{"num_hidden_layers": 9, "rope_theta": 10000.0, "rope_fraction": 1.0, "attn_scale": 0.125, "bias": "none", "init_std_down": 0.00345, "optimizer": "adamw", "learning_rate": 0.00197, "beta1": 0.9, "beta2": 0.98, "max_grad_norm": 1.0, "warmup_steps": 524, "doc_mask": true, "train_tokens": 264500000}
Each number is 500 + 25 x the weight over its row's rms, rounded and kept within 0 to 999. Layers, rows and columns count from 0. Numbers have three digits each. The size before them is the row's rms in percent of the matrix's.

# layer 2 MLP up, 512x192, rms 0.0896, rows 263-296, columns 128-191
096:477503459503511491541555457474477542561536465505533465520483451506458510494526516473505467438550475504492470481534519508508490485502468540538504517444492500507523487497429473516484467532517515
101:496490504496538479528549463467495502521509440490487509455517474488464488493530484476510505545509485486492506501513494514517505492519494476493522456486515448496523513526508486482491520452491523
102:522512463526503463514517554527523507512490502523502519510510495539544497468490455510543569531514463506482502490475503466484500490470478484518486505519497518437474521484514527489524482467460514
103:490488467461504507512433487485524475479499481471496486522487506510515520463479497506485480525527502487463501504523519511492507525535523499490517469532523495482485439520571533469495471506516539
098:488454484537495496510491476507483479520481489525525501521514475483529526498512529458432456537524508535504498469474518544512519488536520517537425488489539513516491521515540496513479509507480498
099:545519526493510481497471466508527478512490484465471502493526490511483504483490550501483508500498515515535480510482524489522468539482514476480521474514545471506520495487513550527545515518452455
097:528473528499508516463488485493468491501521502459531443475503546507524542448458504507512494521502505500488478473528477470522522535516492506495513503481472505512481524463526495525519496492505526
107:492500496537453496466491502546484506521505494538528502514465511515473515526531458479509523473527489467486500524525498473535428487480512530503475464494537534498517499491474506486507512529549515
106:453522462513503489551509560501494486465458503502484486525518529491473469483547514488509557507496489491539495517482509459487453532487431484479517515528452489499508508478476479505499474484517533
104:520492474458495453523448496476484519543531530506530473486510455514521486491469436511504450469497467532498508537481505451549492535479508453484488463488501512450480509509515523501479440469500518
097:520483497513546505485538487515561487510501460531523497523479495475533481520496545500471470479482471482549514468450516521448501496517503520502522470540512498497484470473497507540499481504508516
104:503509500515467455516524557543516513476495501479531511479517500474489501524468438507515491489456444501498471502510468501522488491521478473515499525479512511463468527503478518520525543432520486
098:464488497451542490481537507505503509476520501467532461502460515519552533503502548503506502532477449460479566494501545496543512481467508530517530488468502515490493481508498482471492497484410507
105:482487506500474475473503478506507480517511510516559538458491470521513507525498502512455487490528522499533503520504505504523518513527516474479490494497526548472511423474501480463496490484504509
096:536568483481515531481473472474514504502551477441494504503512497521487497523511513505519495524520511438503464479484526512493464523509544525507542540506472462515486473491516522504512506448513498
093:489477494513492498483547531464518511520513497458520518444441527509490512516524457499495513493487508489509511503468487511512530516530438463493538500527480489510455531489460489489505502454538506
102:516490506519511540475472504487503549507484512532505520531472509489469480450499489493490522466507520489482486498500533500521518519490495499523478472475505455507468533487501544508504516514512504
105:501492491488561482504499492501466497500503488449482531497515510475515506515451505501509451488476488526561494508481536475538522504487508499498507524518485495503518536496505533525489499476508500
099:541504468510531461489503541520488511496472517503510462511539477511520534540502538524543491473502540518508414473492516501514482495451495513516464480485514507476509487534522485554509490495517539
104:544472495507489455476500504510480542488535466496507520516474494496525479508493542520529491489506470531511471488496526492487516490504473512513525489485528488483500477529507481474561501505461486
095:487514479434521467518495512486481491490511512509497456486490529504542484478471524488550484499539537464513529511494511470534491490486529478510503540445456498516526477487513518516505532529489509
098:482504550534474521490527464535519543550469485478495497518481518517468466487519509443511493494466519516476502496502533502484511480509490501465519493529500515515521514493541486518501540525507538
099:489488511463515499512534510510586514501512499504567467489527467495472504514467448503491496484511493448518498516487449516547511516522487455452515520488505511513493483444501489482497474485462431
107:538487523491550440543555471490511489497467491501470492512518504511493463478502508521514496538516470475539494483521502430502479506511478519484507504480506493520492489495483496565508520498487504
102:481515488465472526530463475463502489537496562540522470497517519514456493491482534485544540462487497501484488520466528494534501515486528441504447478493484537474479476490490485535453480501450511
099:488446469465472491484472495479485515478504575506503479466463539471500461463494474513516455503516478512516492484453513482485518498505503494498497512467489479500482478517501490447534505547490515
102:452468464516528529541459510510468515486514510491484454519447522492472481474478507510502514488498531482488488483452509514518441535501478470508468467514508509535499473488492511503521514477527488
106:513526499478557487514503458466554481487506542518482462510478525509547489485527496487488507497501559510515473514498515488487476531509475507492514496489491512516474520475490492497492492529496525
095:438523513454489533522509528487535498463474508494493518427487478495506507500474509495509487498441476481522517445497471492496523499525467502494501477487445496509457481564485480493526501472469531
097:495480493471495489502504486522464527485562475525526534520499487516537514507469501538512466502482480515483523522522496493544513497497491480478521505479502507507530490505546498494511486536496499
105:504507457524474454496539500503492518543513520482477459514541537507478492490510472487527479529549496514490477521514462493478530490505463524556488542490505465480530501527490468511495524515490485
103:487476532481487526492502521523468521501524466509500489520507491503458469514552508492477454539483556479482511513471506525476481533539494535482512494492490477490500479496428489527511469500485465
102:530530487511543536496472494506529484499494501513491507497476494494485525464483503506517536509486456481523549498506502519528513403484447482523512513510472505473483503477491526439493502485493513
102:477511479490521501452475459512496517508524474534502472497523535501481488522504501530513514498505491513482506420530491519485504503512489499487500491515492475475509442484445530545514495449487450
# layer 2 MLP down (transposed), 512x192, rms 0.0899, rows 263-295, columns 128-191
096:486511495490529517481503519510482492491489500446473464499533516517497520536482522486527471551470490497516526498524450460488546479517516557529478488500451503507537480484500497508509463533515556
102:511493559511513474488505517454469485542476499526516500487503501469506497531507457495530523550478512500436506487459481507499522467502510485486488475539504481466519485492503488498513522487522510
102:507510476488493494483468488502499478466511515470547506534517471497494494460546481509507485516478499528475497481504524485512485505467468463525477497521443504522499490491460514524520508527497518
103:514483471494494482550492464493511472492485491484511531492515490498510511512440453477498470483508507515502482503486514500464519485509493524514460492488494485502459489527515499492483503475488531
099:520502511503537509451487521491505528499467466508520502507484517534486464530482528545549504520521517509534486501526466536504478502523492524517505492498474485505444520530516508542503466527474488
102:480517529464485462520496523526532479519494526495512538479472491509481473506488494516506507532478488525529507511487456535464458494483494485474482483491520501478486521502460508485512519516495489
100:486484534480522488470475505506510509533514475501491471517517501497495540507513508522449542484488520487501497498511513515543541512429486470470462504510478478510514490472486501527554524503478489
104:522494476491553489558495487478505505498501519438526455477514475538472518461496546464511516502519492518464471509487488525512510501493482541508499516520510496487506449520485474513532549477490485
100:531497486465496445480548528525532496475483484454502514517512522482502497490501479495507494532499479507515480493479504489454536501518479476483531489529466528505484507494478513524544494486477515
104:536494484504482478523512520521478505540457507518536465478482486450512524478502542531509528512490517530480470531501481496454540492512511498463513510497527498505529455515487483489478519495524557
099:494520500496464461448492489464506529500508471501481501519537488526489532499453513492486517493451509509492500519529492523486521521494516494503550538463518486480510467477458496509522547518505527
101:498489494530539478519517500514496474515472510506516507514533548488511496542508512530469515497502544494525503543462479475487501510516519513498488492501485514482471504509490545533486478518506521
098:559483533514501548504494549436484506538513511515531525529471520546514499524520515548515495501519507514526495474509514486496535491483469539482523524507487565525494531498495439501490486522493473
102:533516489453491504537547489431491502485508494503493512542491515535486437480464523489513506503483497472514481499489497497507462480506522470474511517505481497472500495532500476511461515467484521
098:531534501530488569512495496505481486514506456504488481484520462500489465453486503447462468511524518491454509505507549516546460480510503504514510532519517510505504500479493493472514549514496518
093:497531517495473484488560509490491524499520497444520506476518467518485436502506518542524523516495499489467501505486453519478530507492499499531485503504471482469491531523520537491495536488531462
099:458512513538490525477483523509500554471529513444505495502491534475486499480457531505492478472474510487511544452522532510457519481528527490475473479495478489475509481479476531491540515481477495
103:517471498527491514475483515537515514501484498502524442548522506474525499466504522495459486542510461510554480473519518500480504517522456523488495508502485488469489478455499513488538511510487556
099:512459479517455546468573486533519505474487548497528514484514461511479489537546482500549435499510512522475479539497496503472482508484510472523523553487557513492467488504523499473497517511477507
101:503529511536476469491514505483471524500463488475504496483490473508485499492492502480492514546495478482506487485494500488506557531476530497544493460467472489513483468504543552487526509495501518
097:519464500497492528520487529502512510463519514509532533520496486527509491494535512471455525508515500488518461505509526504516491478487474482515506494525489534484464503480526529501511503502487496
098:525493517522510514476514516519507484507515511474544510462497487524461481468519518486490467508483495502507486488455511491474487488496485522484457427503464522527489528490519470433507493449490514
099:527503533504567501445456488498524476538524542496465476523528493493473485515489484477515477499487501471455527479483467515473518488506501518512538470509499474493544506495493486468508519522495523
106:466474527492475489461545505530510508500515500547483495499514511489477490505484462508531501463532522479518509532459480532515460491479463528561519489531487522520525504455530491508504528488512482
101:487492507498494512528453473550463556439500492518497487499494534516511518486496547478512514544523484486489503539490520499498527477488509506503510468491476539467511490491478495464556474522483516
097:467487513514495513497487516479523520551505494505482553502529485492513513482527505531492490492530480554516529503515510493516512491448480498425482516499498480489541498489501537494481561575519520
105:524460454484499502478531488506536493474474488519520530459516536511532543519533490507489479490519511518504459517518537476516535493477492511481510527474522511493524514510477523504512510523520505
103:486517464496516481466490523500531496529510490508511481501524520503511526520490527521451493513510494565503482481494512545487480495505526525483494522474514516494501513451490502492500511503486540
098:491539500519516493523507500541500477509515475464448492511524438482506496507540495499501489481502517495487465475481477518496464492514517545492509539505476532520480467526486516501499502489509495
100:486484499483478476523488514474462555528503477490526490532481480479511503498485506510467495529511510453536495495485501473525498482437516500502501473501493549482553478466544553510499484498524488
104:495503463468508480528433481473476505434454536517498482507491526485518521478537486491484499500584493476499491536489511485477471461522488465511467477498466481497553522477462499493508468516512493
100:486510553493514542491466517482524490490452495524467519515501527483487476522506508500515518500506500493497533510521494523489380466479492443489499505501508519496493492477469468476466483510500492
103:519505490521500528515480498516492478496492514540503516483496480486492495516515513450494510529505489466490506470496496513508513484482480484514485513518512517461507500462519492512511447502494513
# layer 2 MLP gate, 512x192, rms 0.0926, rows 264-296, columns 128-191
103:517489480463514471478472452469507491518521550482516531524468490509485492462534551525458470512503481494522518487437502515459429478493499494478526522527516494486531496506489523486486510539469523
102:506509458446515493518526484497480500466513491485493481499469508464492492539532532466453496477512467504453497509531485573536506474487518464482505501504464494528439515470516487497491486510473474
104:522485467524509517496423539488525487472476521521488491502499435511491461527506501470500466504515492486460493497501492485487495470535531522515470519504477525497501489497472471477472497511482524
098:526481487516498462500495492501483469491523451508478505481459537502485479501517495514490531453474510489463508500492524515506423496509485523497536445510481502462475499513512488499490520506531482
098:506461455522481526506497472491481527470558524523489499490497513462535496471467466492484492522487504442469519454528484511505477501519521495530456518483487473517486506483480450526471461464533524
095:493523493528514501544469506507529504481436442478479474490502504429516496447509483516511476505505480484476536481524546506476504518493452535539535533479441470518510502531453487502502539513498545
102:465538500487519509455485503508512496484495479479498517528532511507492528520496505466495495514524464455500526482440547512502498486515494500541537514452514509508524492486521543495514498541504529
110:491547530486502482516474516517514464459484495501484528472469493473497514487484505503482477520475463488552468472464490527474471499483445485501481536472483498445475541479535496545511471505508532
100:478503529523542486517507501458508479491516468469506475488512503530482501513481471519472495484512490472477514528532511543546457505458478518490509505492541458526549504520502521543506496460491492
096:507513477518528516508491448478487523529508512471464496504501480518474469489474461443494478472509484482480489474502492533509496511538490479494474452492478504519488498513530482541505511505530475
102:510550442495526504498513488509492498495480494478522487487480489563457518508534501460453510463517524504489522523454484550531489470506495492505495490463500498476501505497514481507512482501496478
102:500511483543457476489515516532482497458491477509486512493495510490514498437486484531494486430524472469470535458546452496494491495515483521524473481521470481495532482497525478485494484524477498
102:492506493502501503517506541435487502507517500515499460514512513521484464494490484526502472483509511478493495458471491501500486518502496560549524495512508497500491475459495488470533509491516534
091:493541496497500462505485502470545504552538491503517532498467465553527510467507456494518491481509482484483542480502482538524489453536487501532494500459454483490479484465463477464508567444495539
094:456433478550517502527478498475501450480530458485540531441510480519434504496501506484423526540512509493510505493502496489496500502512514481457488469503513530513514481460544503513472487476476493
100:517507474548458504461504493508494497487488515515488497480466489533505481520513473518490488505474477491515482491528479500500513535505506466456550525472506535494504479510509510471473473493483483
101:473467500497464490462467542435509512525492532474514539524501510483500495499473489485487509455450468497451470474523471503516476477491490534486489493483474560470476488548502520493516501444512522
097:555538477450457508506458471468506520514509484529429531529467472513475499456513508521497545502498504523489505493518469549504455457451519524514534477484510446516526490541506521492507521518488523
097:525485475485489518479546469518461495476522534469543522504470533478525512463487529533494444489519456488548504453478523522471489517508485510523528515478515481484530520483444533529502500516498431
093:503486493488534496518481492498524483548555496498525507469469515550514529493519502475528535490499494477498554512485472461500521518477522536478526455482504560516442446487515486524476537542480523
095:489492502498540530508459513515487499455485517502492525505476482505509532487483517448472471520478510448509518496555532511472443515552508486519517523496560506534485496548495471498506491496501467
102:497483480488521524516530522515486485512486480482526542476517488515497511493498519470435466488479470456505484517500509489511489501555503511502487501512504519500487526450480521507453489488514470
107:483502508535499505542526516506499485501539494531514529511513478587525542516499489477479519482468465486501502518531532539506471519501462517526486486508490494498537525471484515490500535462479552
101:507483472537535476512487522514514529469531436520467516491509491521515500488501519527445458500511503493484459474541453490453493466478486491487488449445464508534476536562489549494501484532527532
098:506586522520532484503517533488504462520517508443505510532542520496544504534461530519517512524500483441447515447513493504470439508481516569447500524496494496510509456506482476480503500488501488
106:467506476455499514527505528473504515496511465498515493524488526489459551535491492473516507529464479491481500437503499452479464536485479487492487491477498476527482494521514498541479508534489483
105:478479510535506509517459489527528521453535535459532537535518502473486514509517484497535547504479500487528517524470502526502503464460471486516517463486495501517508463534514508515542506477554519
097:537513476524493544499497499508492527527534532455521449523476571503468460521488513528493478484539484490535460467494471537499472494508469526520472516496506498475464472462491505491502493456460496
096:508474436499438511508462489493483513462482463497514514504519486520493511452531503499481502521511536474476492477505467509470485514498558527519504488452487487467492538529463520476427490507484476
103:561478490555506499499532474545491529521507515449513533508511523480468472466497462497470505487506502489517525464525492505515475526515437513481512554470460503473453456503521515476477519527500505
101:530506509556486507500525509440477413533486506511522512475466530490471496487480487509475517465526454488543496518507498435504472463500466507472507525465495527474542497491469484497542499532510535
103:469496489523471451553547533495516481517539514465543507483484453495526538494512534521481506447486512501488489489494473542481524504495533510492504491490509531489495458512495468517507553528543496
102:544536487540509499519489493499501485485541495563429490461515506482495487464484549527480465531498506496491540491498507508486508502459511489495496512549477492524531492518508458467551522544511481